{
  "n_head": 4,
  "qk_norm": true,
  "tie_embeddings": false
}
Each number is 500 + 40 x the weight over its row's rms, rounded and kept within 0 to 999. Layers, rows and columns count from 0. Numbers have three digits each. The size before them is the row's rms in percent of the matrix's.

# up: layer 3 MLP up, 768x256, rms 0.0177, rows 152-204, columns 128-255
# down: layer 3 MLP down (transposed), 768x256, rms 0.0193, rows 152-203, columns 128-255
up152 095:464533473519450501497509456446541492487455542484443471542509544516567413513509535499505582581531528419499522489570505515535447437493445532484431496476560574498568451433521554456488457531493525542530502570463444552455457444528498592510519520476550548417498429541508470557481490467528491547492553485518482511508525513453460514513489425504462439504510478530473522452513489468515509408538
down152 096:526487467454483464490535478527544518506553454514476485487509477474521516456401524558473484433492463456520497548567489494534486464513512483521509465487427547489481445454544451487561458519518503532471456509527474453497571575488459580445571490507476517506468550556504476514557452463506500436456493456529545486509458467499405509486536420439535503484485461515497555472560428581530579458508
up153 086:473495488545509524547527585456464456456506543528399545632468461506513477493495401481408504528502471524515496494500525478504446547500512509495500480533543543475510464491403493499498438515499519589477501548527452422509525527489503523400539516556471443508479450478509512464537551527469554503497510495514411527536415533494502488518533391542489488538462459483467398438447416506490505496491
down153 095:532470560542454465570522496477517485563479491514502414549527480463556519464544499511545495488479473524602560481545522500507469454520462601560488527547501463470448529543526473493442525517461491564556379523509550471507456507509487529461534531458520491511527501563545520469594505519458518529532435521463485486440507514483468553593538550475494453454433333501509497559521475482530457517541
up154 088:424456540589509516581532474506510503489397573522502519499481532468492452528487567510435487445569478425538460513468448525525521476599499482482516442473481532440574481520495444457507410479551548498578491437499496447484523620496525515567524515545485489593448473511467512471453489543542484492433570547527475485516551421469533543436528481525448526520501522567500525509559475428481447474525
down154 090:416525503484478500459456505503539573465500527473508542556447488500529528496543480474512464543506419525564594552533466476547502467520520495520502539521491489511497480465509507484519488547462490435471436525477526535485475525484425395567553460473473620511451616492487469470577543480583550424505495563506464563548550457553464487489568532457458493481501503528510481430540570492552508484447
up155 095:534548487541509496437527445530417510461530427508542531484552427552530444488527542453505508521536485513482482454471509500492448488440523533497452474490441458491565456487495528536537449545554494528506523492477454536510550432512543476506545479562472494502523582547441477578531534530467537522489526543462510478534530511514409513535457523503570501475515480561527557548553503514488516484514
down155 097:505492507505491518459473535566560461523518508477555536533494510481498523502471532477480432463481470408669450566538534528486459562481496517497534482488466537443520537446447489490490509502436533510493500525458466520481481551518537537549538546542510515529492504508492473509490467465545493453488519473523478457428457509470482503467462445414506483519559524563422425582461457519474515477462
up156 089:563500541524497505548467530491506515495445500544589518446490453425576521503508471504455447476490417479514466495543535471514504461432551518542447507533507552530471493512543489521544488510582521467530537459538563579445496473449468482511507510493507551540527515515510458495474490465422446512532522456470550641476462525539489504495506437499478438462451498519486537456524531625490470456502
down156 096:539518516537518566474462483449528537487568530547474451530493467522484441547447420545537509509468572502432500444487439428490614547544436506526544468490567486550507503497468469480517492465414472513519534480507549522472451496459539498459489570476479450438533518516490477490465484496525557522486473521449556467481511548537578534546477567459591508453475485473498466505571471524494510543475
up157 085:486495506541477481606478418438549501512512526469517507488483512462515471535495506496519517548461458461504522523457484464445500549529481513504518503420496505462464496467543541454486528340453485558500445492466473501496498560572489515521541498476478559530493531507513541465484416563511474504514457562508429444509516469456490511457435506533446548527469525471540545430487524521498504531554
down157 086:492506483428464475482537517552472520454481462485535563474465478518525513500496499463473528538501437440421544471462543555550480443454530458494510520518519606542429475499543561435515461533531506490429440533475562467555513538508524472540541456519479540448502438467483533420476553542516488463491507551516523514555560464567484470460533493503475497523527501474531542500512390606521543478470
up158 098:494549513535500524581551463473433432542498481489529492446469543457502530532498565551519481485502491455506421479475478505530459453506513507547457475542508588481504471480497531531526551527517510453535537542528479483441540520476491478510486473543473558523497530452454455478498535460494508518502518489474508501514452554566526540543529523529512493489551514527534504542582540482472448493521
down158 105:478489503538522536474480468465593530520503550522561509508472557528462539533518485455502481458418510503446486497501456458509493541538466503473499445447604540521546433562447505433485515518434523536463581517532498475501482494434466440506480539482470502496440551538452417493481519479534544473525489532432504462468530551490538477543494494470545468530513508532498434498537551485516450491488
up159 093:491411424483445544507526489538422485462545532481516498477513519522490516544501500522505527557526493521519505488480494538489475522534554511490442540474492550461500453481501579515497440561434492423524545506519505513465534548500556492540529490580444473506479504572430525524563553538491444523486532473474422478503465452459434563507482494551484521559628506409528516538456535492526442533481
down159 093:476555468504509477458541485539585492494532428499557568492517537545496514452492478451464465483503482539562465532476560610528521499473440531531520493500519577472540516529487539513525467538493480569453528604474487511533481513513493431500590582501543517604460458496504459534554516521473492496504586539477541484473495520496515517535523445495428459522484534531458499511442459485497513440533
up160 118:477503517521500469546502521480541525536516541543491489499520478503446554513507441570496463512559474521533452440458466568511514468507448435461515458546498415520483538524519451482446479488481510511467518506538528474509491463494436477528440432545528504574416604494475489478498483447537468485453464453553551471466569459530496428497531504489503502589475503515492505507490465470507512480507
down160 103:454485554560457524511492457501446481497455498461528595507498506567522535536477513482545546495489496500426495505429582461517505453570525492424442539575508447536473506443498402531451469477518527489473480531567506509473508508514445488576504428510501448506441484456458471473513575446505509549554519529480521505471484540516481503538531452536479506474461357501508477483502483483558493496457
up161 088:553486515493506513451502482479474544475451514443525550582471504555427502489500439499544510573488452533490512470476497537542454484470444502499516540510529504478500559414459544475528494460449453536494421574483476517473423460540498552489460468466518511506464517456430536501492463542508539495498516495499441490536536442488512564485429488530456524506591508476514463492483440519530516540490
down161 094:503436474443541461621589524517478454511540454487491519526538490466516593560558532543466502470481510539460449514530538648504458469513523543573479481501483550456508432472498569507492451551538465474455480496518448456506540539509472519526486534515528472546437481514491565521515533475402504528424491442567530456518497477551494556492523473501464478532538490470538508469481426504490503466475
up162 083:466498455490435529556526485442494478562471439484452440443483536462508485574519492561494469472465509446493460523531500496473467487479433535495467465490471465563462488471463548493522549534524494542534521551525531441530511532510514470590477475465501474438428415511405480490452524450472515475527499529527463480516551668460492479498543495537444463502498509534564525548534507442507462439524
down162 100:424485511514493530516428589493474480513449532458478485512438527480474531501431530414470497458480553447525568483581541472542501475519564463448481502518458508489552479462497459454500496542509542505484623469549486524403550533456449479548449474547512546474475575499489476448481482493476469395451463521515407559490511443509456527400502404511488485472550556505530569554515479470590472448461
up163 090:556402545431489462569498497476548524561494464495550578525536511468578500548500559469449505458506540552504461549458480453531471520534536523452546430467495586481431598457468512550539458501444506559492513423458456506526436532474399509427514559474482550540452447438483546436554459484501497523484499436495461573469510555496504515568519476443497501449479487506463532519570498514491541508471
down163 094:505475496511492443443449465458488496435533416510440459524532489542432475466569491482502501481461497387464536484524429529491571478526489440441523466454480466535454458594447479457494511512474525465519492493500522553493542455443524481519475546505489527418496449502514510488463504566477508440464501534455496543522457512464431479534521531526516644452472468515586516451524472480470573475537
up164 087:543549498443558465438405456512518553474505534486490500476545502450573490471489416492504487542530513496478439483566433514481492545519451475525483438484486551476547486383458567521516459548590481498506508565506513522450541519472497534487508457497487530548502483533556481454560451457550480522453510500515538515472479462489506558553459498428369507505557500425500591504550458530529430480478
down164 092:510500524580465549498429513509540472454471521497503423525527533449430450473555378507481446530450479540439481554570475446514524444522506400514516498543489470488464545491494471498505468487452506478444519506589482526448506456482553597491547560511462437496504532483503421519472462513473519473522421549538540424513490503537528502540517537423568518520524456500465495460504562532447532471475
up165 105:470545511562549492590528500526509492495580521492440541528488493508585608482504518455521495492511483505525536533467532523510472482523525535542451521499455544525515471391522498498526524486546533490501516446478449478503561560579551488507520480546567532555503446459513512484464485512448485476551504488488547577475436492509515547582499536480469550447504482504501539511492571563460491518499
down165 096:499546543545520483500521505523467509503507495540445484524485531540458456459525464529559513469435472411539475494520538548482524501509473414479507480495512557483468486538473489475433451516441485477512474491540464533584472484560561497470491497479469533545513457460451497569467509514609567535552452562493505492510432526528536499498486545537541474556549463566494416487473500563468497522589
up166 153:581532493560600477437452509490439526450521450443460495519493536515532507484489481546507489496532529594503488504527574593410501518468422520459552490467532503504550472492479570521550477528436480488558510566499525489481493488554507510499455508477487553456447547476535475534480458516549542465547465579520480534487527415513492506460554417521502453499575488480487516547444528459472528586501
down166 118:480519466475469502567485486535518526493437471488579475446530545547444537483461575463484533468537491499401518477564552529497457554495501481499440535543488443474473518428515483588512523501517529557512448467521480492539484541534509550562542449503541486506499509491457507504556477560485426446449485489488494492425524509514422490434432517445428488579511477525493444477529452495457495528514
up167 094:405622527464580522603475522526528441501563563499495455512535516461509535480487462500511475533511493520500439493466448500502556497491511549514524505529503500428522455428495555472487493511465447474511457512522535490456560586537528521497499469497496509537463453485546546433520540489507476481487477531501502472515498448494588509485541444481428540524549499430503487489532495534511490502489
down167 096:464542514508497411516468571476477503527470527515547553536545526512447438439481409490509532463459504492492528481513536504492513459448541443536436550494480514514440540491524501521488548445514523496523518456522509479547505422560502428488567451502476503542484432520472545440495527552535507491506483531451498481512503512561501491504482554426472407566475589564497470524494542547446453503552
up168 097:571484491503517466505529531510533542546503471492417505477503469515568507546498418473482429521514585501540462592522479451485510545446482555464494496470523501491472472518501504465463446403523505484459467516526483461478549512473454515553536504515454482506479465490474506430522438487462438490500500596466558483463431510474461452493515471474537559482541477463522479506513455478505558526468
down168 099:533488506488480492466461522488456504478499563461521511488535488505430501485451445557593523442563560538456517532523565542464492479478500468439499545550501569551437490462534442602480595464464441538493515475503525529557510397545496493464498507530407532460490510483575561478456500540454470505500547544502573456483472460463515479493508622435534587476441566460445536541472416506488487544497
up169 095:517519500474465483450433509532548533461504408508532550533517445508424543478523456453487575421603458481477455496536499499501547455485500436494499543540482457489449558525490509481535508603511462430542521500488489590442385425482488494581476493434541487435551592513443473600500466537527493525473576498498533641500484566519507428476469524525503459515502504481510576469493506525503484483499
down169 102:547490465397513552475519450485474454551517458547591498533547478464536527517499488531476468468487600511424458486499508440476515483512504525516506507445491490509526437470490524452528467471514403477493557439545543553494539514494458653534490509546494489535452525499540481517511498462461481545439500445545514532514523450484561565468527545475553562493510523558506487475529491494548611469407
up170 085:491481499466488546506440535446540510541480450490521493481554510553511499517487517475489576460467453476459520555513493527563483556488469457491461529491510542615437514541528476539545466431564455537498602500527581512483470498448494429476445521485527469511483583480501516429459514489511484530517516520527493571509458577507526395495537478550468564480424504509509414498544566544522523517496
down170 097:487467531497478533512518572426445496445421488505505490516485492570483478535482441559528489530467562521386557411542529506487514539443491502446564447446478479571499478546463470453471539495486480503509523484536484531459421460570482477482453500571489540493503541502573512506413501566467505500503446494466443503523547483465507550480504517504485546461501420506518510469475449509541542465474
up171 086:499435436540430527530525423567474463517529465407441463415497466530471521515487519529440488495532531488467517548490501557467446505434442524502550561524462510537461478412525551515450471504489423536464600539518495523456499547464542542517537497476493465526489525514426560526514502454417534527390479478524475512505503490496562390445546479499421454522434494456492534537473559457535495476506
down171 093:442449440475498514503443566500493520479554525458443544469478511527513462503458485514448476473533599514442474543520556576542525515524500514454472452473508541503589590455498458539535501536553478500442538481545507512524541445504464428437522592490559535568528450449541490527495530534452482460489514534452448470533442447591512501475481467530454484567544635540502589517453475463506458459447
up172 083:553567518495469460565527436472544561450537445463554507469531513520445536536508451506525483476536494433511512472521515472528535496385597504477480557569511583470419504542541535407529560521407451552503483520444529522507446456519443512517455515528558479551557530505532590519485439447502459496456492536491520509496503439511550486459552511413509427477534511433465478515467526493509487481494
down172 093:566461526510508517529571466465551484489506571500571533478557472595490497497507496490464556503536515510451522436487535510524490436559490490546541536501607534529417459494504502430508545482520449472489519494531502468504504498477506472487489547470525496555517444454512557513481549494501466489477570525449525530549451475523548489519439490555536526548544584491547518465538527589476579481492
up173 092:546386483462452475446520529516506532501548456462415525492480470527516498559483500536583545525565559558500444524576474524425545532469415548515510562517504474481446497467514508517442528507529434474406552513541517469523457425494485549541516484439541457497504550484440451563552480507501554507446536523503483521467516531494503552472483533501572452521440502535471502497510466535537495533483
down173 095:514484385472495478468553513507413496551518417453472464549466493438554483496510518490443546458549514545460483619491540532502508507495487478436536447520448556477529468519489434580575518460546505511449525460462463515522499470464454521490502493508499490563427503503499505542493475581439517512474562533514526463532481503485521413450456517490474571522529525504497516528439479443472529489461
up174 091:580438462426447509511499432452501535518494447456481498462499526459531376531490534464473527443438515538486531464466504508467464542478411455511477467469528553501485536513566611549454413457495547463450491537444506534569463535497418604468587470486541525483488487502555539495580501557491483549438467497511486465527574458522511550500536503524423542450511512471474490557526507510533512525504
down174 089:536509444544460445468490456527512479420553505487451463516510463477554485520507533536493463544528520523523475549538466535511479522445525480513557480470476507579490496493487522531575463503535521541490397544510524528537501506498443543466551469488533511501486480533536492459446508590448486451458478481480545527548503461485467436510483444448531567509590498533532580478474473459489513489549
up175 080:505458516449574537545524531495456497548467495517493536552576505421410488469512513464456450471454451515501488573485496529549486505562531524508492544483456414460404462483508486564501485588557547540456560451523488510505478466421417431471461441555425524474433506423508465571545472539563463511504479545503464503513477451520494584523465477521466537541603496558463539525525477488436465532493
down175 084:539430473484504484523561450538490476501550514523530475578528489497530468527536453513477488519450485506636551585521514458483459538526455463483472481447491486484479480554449505463503473500508453586468467491477514544454451532475482494509529547476510527537435497502562462510532502556482467489462502429470556470503504546496475509566470558448549591517511481564468507519542509433502500532500
up176 085:514507502479557526509540505443514532515494528441505446464503544507573507611507457532454501481424462503476513496530504566397472552501512549466489476514522541518628461467486576457464522434561531518519508488513524472520499488513546488530523554532533503473515490458479429496580472500550480506434474555507497405448521555459450572495439439507524558497515497490535575489468483471498490487486
down176 093:455534455493523512488495525490522538464465462485474464424487495487481476472454491448452513564529426513602514494529502467568511517488473469524587480524480564447473510470478459466542513574530472502491528515497412567455532547486544446542542543467449437496533634471503526460580489467481483459480481479513521476498570508507540464488534561482537538495519494490472497562527498513508498478531
up177 093:462480531530601487613561455439549513479459527505547494526603520504470477588497557483552533491508449422501538470405511568556450431476594497484556494541494481522560480497546523493485427447427518504507505467525528547553450522481481447523525477558447491469522508482473601561477516510547440512459478538517455494558473517513535448495496482504480566520425507495485460484492592502488489423523
down177 096:489508508490607460551513520466518472429551508518475513512485518522534443551462531509467470573502432433528548422499499529530495477434542474531527550445450470532467547453517459403499455485539449402482500532464517535483444467480509419519514555491558544470546567462543491482507556485569483516444507414430519524556478491492575479561477512522541511490541501530526517501500450530556492512493
up178 103:483537455498490539563448509516488471526534568444589441456507473464529477560493493462436553527438457453483431482501499541529470497512521590516463504552512553530486517451451501504474466434527477574519513548462582537451481514459503539619529546496515500446470417567427480451500521485414460511457556458475511519511600537512530516502508477569509463523404499496474525503438459550520477423537
down178 104:498497463507469540513396561492495532490557478482438507511558444453590454495434548560454473469506492449546519494489495463529526480457490448423500379442469582524520589535490498463484516557448530472500550440392543488482527517463543427458493512497508459523528521517474474474484577510545520485444475490506495492463482445571472586496604549505549503465496474504526535512500449526553507483475
up179 095:550449436471493479548493522474480538491472406478471492537479501500447469542487514476584554486520528490476517442447517475483507500556473446486604498462550482495550503504616523441505474442435540440463450454550525535501517512543491517496511468438540436518537581496569529540552494520624525509492471534511438513521530453541534486431468509525583559530521515574503457473480594457530581556488
down179 100:527507453431500479430626496562441497444448475467465512510509522471477522518521522554520533572529480478408500487510521539510429523438590566518515495480465511525504455440517515551561497458575508487531418550498480497517480453480447506480550412559507556443495494452568570518468512506487535547457485486568528465502476499496494391518491540473401539495492497492491502442486521475460486466509
up180 094:506473420469524521478493515536448507555455494536543500525449490504392531418497454527564441498437536527506511478496476512546532500470514576565446545556479484476440470451484511593559488469529483482512536515486524494465537475474528422454518406573418552540495570502514446531530550500546478510501483488516456503559458497471520592526520504423484510453597501482469539430471473587494456542485
down180 095:482479439564510497517526492476488471533506486495446458541454575432514510474549440489433506538465483509434470574455494492489548514552480532518432468517587489527529514534441556524425484505531476505501500472454488531480475606462502549492489546521550513545446417547384465523549488536503483522517481470491525431439513556521556496539455428464518483587583450486458463548467544457485460508463
up181 104:578452495488498512475465504493494499558504431479423539478509548529546478508489477526487551498452512516537502531508487510473488489463459459565483578500474555548457509448535564611484470446529473455513498535513523578441500494524517450480501453526501571496547526483443424455516534537487455473548480507506503529525477534505554564586509545514472464465479504451536477500535531518523443493483
down181 105:535527493496537502550553463413461483510506495494474479483502502418558517513516510543533410473473546583444428527494472523482566477501465471549467415485465487557584498504471470488501415557528483554437515458483455501540479499466443500484477511468529487509446570543546440534480478579429533479554509476520510459446517513479613464494468497523534558462546399503488443453510574437521543440508
up182 095:482388504566430503494515472485543555454449500455504461451442533510589484457490525520506568454386563515522490512533496455466490527486473536466468563482524567551495478537487559558495550443507458503508427498478473546501521468542528548511549498473522463579509465496518441455586561499413531488488515518479500431494491431464531477474430537561483475523509517458463520515525567405517495505507
down182 099:428525412481505435511556439494501460465534537518470479426430505498503473589507596515551528456580478548541473550479409526450526472537510468494526490546495557558518492441522570547550476496483539556497506488479500494495513499569490473492548478472484496483447457469453505484489498490388537483467497536483496478472529451537538433574456460543484514513552451446517525478520524516415506573521
up183 088:550479405514514499576511546483536487541458422492458497511521483497508496566511472536542490491575542471521464535471511486504502416558536515449474560522509479510519441514453550434525512506450509440567542469500493497463552490466521532564489458488450546499465474510346430603465545498510477485530550543491521505480492560423513483466530492492553483544593491519538492454559434469488424476509
down183 104:503486525466546522480420537526459508536484466487529513519506555511479530455470452484485558444504577482535570505555559495518460534483522476491473520484480545463552454404524499456497501478514458530480581486490483532507558498491463479521490518527510615549452565544524475491587446499481461472434518467524482563487488472475541512434489554501526568513502633556499531534548514528522546483492
up184 084:488443428519475500584522455527442506540470580484492517502512442423448505527490513511514509609469476504488497512513485481495536469509557578486409528495451486516448583458458437459525534493497484591493505468497483493448485524451454413568534489540441488485538486536488482479470498449501451529468481469473429557486511472422489570480471449476431503500520501555419510475435508497491510537507
down184 093:485470480468502528465476449499497516528496465425451521517491511506406471397484498539435527490454523406443580552466525529503523476532468489414497445480587566563487581517489536448444433532483551463418551520453554554444495513409514518492460553535544510450540394438477473525475549529554553537459529522501483498510523495537451519588524429546518505470474503448476501538474486486516505465417
up185 089:463557526579488499579558473457525444485514516497472531490482563491517576535522521464465517589529509435490486496539500507545510467540509480460490446488495544463505508505416465521507522513418535448514473549495478501500479492482490553569542532545553472495514435553452542465480435526510409543516519520426497485486463512483462426489515475437508520576548509493533531458496514475478500405540
down185 095:482540505454510528537469445478604538461560550505540598505470498554453528528459509450559455431470448460539540447410521452444479473485481496474515514492488573482485444533553519384488474484488524517479505519515545467497588491501515471547519470497501487445510563519508475485466560400534418481497546522454521519522509517484538527508587474532534496473491519490465508442547428516494510511524
up186 102:549523489458452497538537393453539494548477453537571524491490516447476477530501438582529560505529451430518505470484460510502502538502472499541416504530458560543468496546461510547494556570522527487469513504459479578467481507464454479551484446513524486476479598500463449519539531452485508509474477454485460504490461517455494550500531451483478471480535502474514516518496491507505474475483
down186 105:524489542530515509478496484440497530517544411460498479517431520466491475530459545462461453532466545518478547524557495449589490470572485460528520452497506518580472545500467514416449446470506530508492463540526483501439463538472559519517528497544535412467503506494468410512562523524463487499540470519463468536539517516451464550570501379564543543457570448480561501528441510476544498423478
up187 088:472548613513486490511499485514567504487476481555503533512560602443476516508516446594576490471481492477507512430430499469513509465562442429528512487518578461537594507471498534535586462538538537547520519489495440498493477447517516504459507498477508518555456477442529511576474538469517477470562521414593469513514525571478491541570469468493478542506519496499496467460590449525503468546497
down187 092:511406559524547480518547517498491544521477452537502456554530542488492538449515489529544532513411538465482499470547583510545476539514545477507482520513471436498503467489491536516437529542441505508519493523584472551500504515509513514545514519550520566481476549559522531463473479528501500488453505471507518493498467529539523487475506473488508474492558307473527469457555543542527477494527
up188 094:474423435450536505574603535554466535489539470478464478520513470472507531471507559510514409479498535520509494525475494473448470493546523512478451491497432535435505487477455476536513469400499507458543485510513483423532559565534516481485503528558455491539532431487503514437432491581472478511521485477493530455510474459535528539535560530498455518515542532511432510481503444490472552515490
down188 097:488560495567480475509551492443481455530442560533450501474548498560462528524578476506544532555498456452466557508467542537493475479492478479468494506553526477496483546523475533493502496538429530519487498523534538522484493500534452463461464574543498567554508431511481522491506455489557517452459484591498502546489477482485507495496463492517457518550463492513535460511505524541463453561473
up189 087:544469502537490472552559496535461486523529516506556549534556483478500465519474448551606464542512460473516562548520482526489473472501473520471535413481475538466544491509530454505480524555601530441490563440484502450489510543421498436485475419471512538530444552444458445489496469559500481491533564505507509481528481547520479516417584432544523549481482500539501509560503500563449498559478
down189 100:462450538532517552505532529451416540494502529530542459501478506532503508543561481498536497497450548565466542516512503528519476555406504498453502546497556454489438522563439510504467513476482522464478506475500462549521425438506499445518491478509460519535522508487449501526449493533503548358521525582550460512512445511449456526468455523447459513517467495485485415516466495477470454463477
up190 094:483471449458484532517565438548513503518498517543486581464458572508501548578503537541502520539591520519446426500482477530539493524524509515490450557461485519551551548442498492460547464502512477628522514486509486478443496533492534529577424473512447499503477455520431479522476538489529552472553548468518467509458493429474522516485504506473436534489499514534465526477539450486532435480439
down190 100:403471510411504520490500493435492532479480446479489561468468521469488477434452479555475418453497552476399516592599485521519479503546510506477535421532481547561519535478469470529509467514455536420456466538529508527470497525467369425470516485557504522521510504483480483484503532548433549494475541548446504502512539478481452483544477535507467491450536539471444541477413504525521545515447
up191 093:464458476509516488507510462537504495491484499574481534549528493430465432501506532489554510513487521476501509472460528466538534464562470539526507388494457397427544510557479503492490428457510530439547422511424467495504505502568472531489541600520486453405546431434503487530475467545468561522501523501556501418512511466518461544537578542446473517438598498573519511469533455427487555551504
down191 094:475547514462527511483508459483497461563555494544519515517500469439510521457405570592538534582459463477622513568524573543532430446454558514484514436473478471536474555505526500566484474460552599508536485537444513491500509565459513518501522456542498543504503466515499489464557474493554486499412543537545545532463491482481426491487538464491516477504522423564495532515522548512562529475489
up192 095:499473470459537521509560543512487508562522524473480500501476494525556564527510549511539483461500523519514448529489433503492519497461512618499510487549513446452479553461508532418512467473504431493476517484527476521513520501509446491540484484510431515554498592528470454524533493511537507461540553478507544460505506482504500546422491469474550499465487494474460465443453476471518494544481
down192 097:464502455449500478482517509406444489532530500469500552409487500511477491448503472560492506469535559467439537560545535568513494522440495557491503487511512497581530525453488429601512559440526514494517494485510490518489510447462398420505461527484495549494499504532521578454464505535458512530472522463457501455501498480496527462468453529377492528545461572459465529540467473534440538578488
up193 092:481404529438515495545506547498523479524499476529475481505499509508473496455491521572536460409535500464504431464561433507518504505493505488508479453526467545475521586499490462475470487579547487474595551526417557480543521571528403429579519532479559466527498516479497539479512474472413461457506517534572504496516518525552551533459507517519501469501450513507437479525539470487481493524485
down193 098:444508526569468493507468510422491510513468557493549442561457527517472498478552489506542540488498491522442571535536434476530546437547493449434543509479541394583439527494515499459486509452479546434491534502621517522437462516466476480552492524541512481496477585492573562485415581493536512440426436554480501535530524529518542515443516518506427457518526478526549479429528517489505546457455
up194 085:513518522580475515510497538479483455468556533515469489516500546491534495504476518578484530489546501535500447455510477495424533469553489459512514491479490474588546396520531493531476542510556527366454434454478548453506561544557527585494522502443502413473536431453466514470546583488498604510504526529507538452504573413519579483498418573532523504489431492490484429447496539511516487518473
down194 091:440536554531535542498487537539485472508480452471459514505494521463555510453470487536501507548529516557532462572475499471483512507459530445441532439503506504516532561513554525525572464502579563539495437474521433534523505520441450522590476385443513507512509461531498464510444535507451497525417525576499538553446473479519521494521478492522381446529543430454516473466494531475545463448512
up195 091:543492430496465514511531471566476475507519465482434499457484424524495493426496473616552531474499655477543503548542505502474594519448474560533473504487474499490456454465437503559498536539519521464458497495477474503510539443507542592519548458478513422486431482578452458464567461454406526494515508511489512485481547522450522521531491523440468483512503476494507536527499468463511546582485
down195 101:506448441545504471474436576551414476494533503405460534499469546460495491502499513464475522457554571480484478616494533483462496502518510446472463475531475596472560440471497525559485550479485485598526490470509481530518529529514490574501506484487490513522451430501417514493468497489507428446534488585538484483491458469551520524421507482497504494581507566476490496526452482506486489482567
up196 126:442537515567491503537471544490524496496501428492524543501514460472510519485510491477525556519545502445424538487503474438583533577494556618474438496450548518481471518570533497446491452542475463570517397467456481449489512449483505508563449562447460480484546447553490576485537474498443517509433493548502534503493522515527467422476532516538519439473450496510511567473472530511557516513505
down196 113:517489487502516524406508495466530446470445534569565534557559447479552474499468460519481476461509473520526482472471562496490531496490482528514514531430491523452473475426554476528466581471510475544483541478479520502456504471526544541478507559541480527537529494514493512431491526528523469530496551474497468550496516454421464562482479485541526470505411316520580546518575501451504527522461
up197 096:570462563513470528421483484481520471529446557497494493526491511524547487461503486483483535467459439536536581520497511475559483498560509489485546520547469420531465468531479491455467500429535460470488428512551474510507517550454503503495487497529486445432497426491361463463455551474412560460529524504471480454508462503532431470514474444510472532556508493467492423529476459511441502467494
down197 096:517479530523535438528501518440438507502593463499478498479453470437552515534456528558555486518527550513535480532556471594428497386456465510619443514553470495529587481437524538533455472501507490545537412493449466420485512462506454404498481523467498500483519496532538473471474482502400536495572470480475547501440515422503550538561517561477510494450480485488511504490440490484575511561531
up198 088:443473606490509512569466474492431423492578557538525495478522526480493463447505526555426450461500486494536439460502497525527486441555518483530512424524468521442559462517482428512535498553547538497555556444437476528495475569495478417535534519608511509593513548480562518505493498474391540525487493539552465537514490498533505511429528466464515488473441504546463485475528574484494463527534
down198 096:401567497532464540464427503525515503487484627550542504528436524489466493446477500459524543557511432460500582449538490457538577484538519473496564529503548453566498524501466501471478473497468557437486577509564509504458466502501513491524470472519499518450528567476484465502454571483529458472450429501463437556454511531528492466473523464485459488506484470524524436524537560543458553464474
up199 088:501475524456460519440467544543552442462548507446500470465517492511583454549498557504516521530533454538520502567518504567460529516534487422502488546455539570496542495528456519510484474541419582490535527516489509502449462557467515619514476510467565538491527356497522481443474451545481494498463551487470475473521508482471511469506429523530562584517492491449447448506540520570527497454450
down199 091:482587522498436480464488547531512520407468486534493524470547455598518483506508451590484471491523544607483489536472436513419484545408493469468559519466475519409494473513505546452589477540484505491485507510463482472492497376533494510518501499522456553553504573507559490534431505513507524467548548486510531536571554469457519501511512514492479583510417463512485495447501492584453569472592
up200 095:493549411456518497530489500526461518525485526492555511563547483505456491449468444510466476543544572484468467535515495545529491491533442498475483534476500556495443495561497524541542481529475550585514521487456519485519486452477486502460497494524492533538382529502540505510469492521507485489563440379552437545508479446463568534523554523520392511513592515482536504589480520485490467517504
down200 093:498435491498472516525515496576470490474468483572552518487554528544482468500620486428520488536488505518447476542461504495548531556548473460505493494417606440461465512520476555489475491512537487510496499469539602450484451507545568549489495450554514474555465479490423451502531530555458468436509518479516455444526481533475456556517552541597540527498486386504506500453448498464492482446554
up201 080:474558438519543513507496438519445531511492470509531521448498550509462498526500545429472438570492509470414547522456479528482474531528540430541461484471495508510473490542529460540503523423501438606570516516519540492474513522487486506586446506525558483569528492531518530529435424464599534546482470521467490499470526453484489541507526565506427480486490537475560580528502500528497449437522
down201 090:510474472453447591478465520496590529486450531501555553479579440493546506492502465533471454500482477500387536482519519488496457500482462423441544438439543516517464478555469508451490517564495445444454426531523519458455491545509496493478501507492484519462478461487468404476490504486603526513499566496489499507573558485509502478499486516525588482488573511517481496441425533509594555509397
up202 085:489516496581562493534498586479505485497487476469567520491529500527504541471477467531507522508481497511501456550521508502521540514470544467489472514527501554506551395568477506443528444450560455561547581409504507461474531623482527534487547469546473481569462547464506480348498508472454481547504539515500634555481457509522479542509525466523575514514384481510508475474501452485478461546514
down202 096:518499551607511542507414557469442554492435571540445442528515536588463445492506457423595571473550442542469528427496508478530520554520494537413492477469588518509501503501464504517513552502453456500538516489484504494523436457511511469431517476480439509474480534537481528525528495519552525531471492558506447499462468461545533499458521558480463525460478423531515368484539510486479531551484
up203 096:466542359494540480490577478506490555573501530534496439517557454550537500491492554507510576568543556533453636537481500493448531428454502522486496463455533491507464478544547466474472518530458485597491545485476466498499509478549513442456520431546509461523504516561531504459441525484590485500532500477472513547484477482464453455477588443407484508471442501506541482580497495499461495490516
down203 097:500458550490490473430509557429423509453468465485508574395516486629451456487470545485548464449504527408484518498527565459516465533486531426449484518481546507510439486543481485503524527464551481474540451490552490514507489509546585498441477429508508515500536428489406455528541484499545514485578531495447442538517435444444445498475454466528555491495516457479521496502425443496526528498504
up204 081:528521458563459509445539556475534428495485427431452459483444539559548467571477455569420487512540452539480529525550478519391509474455501527512473587536480541570528497529547544473484459474529545519528587475533525486413503486482555497551451490453517479514458500454474468542481488435533505431457566532532548482494490558470476473460492456512502517478493469535509557534534524462520440504462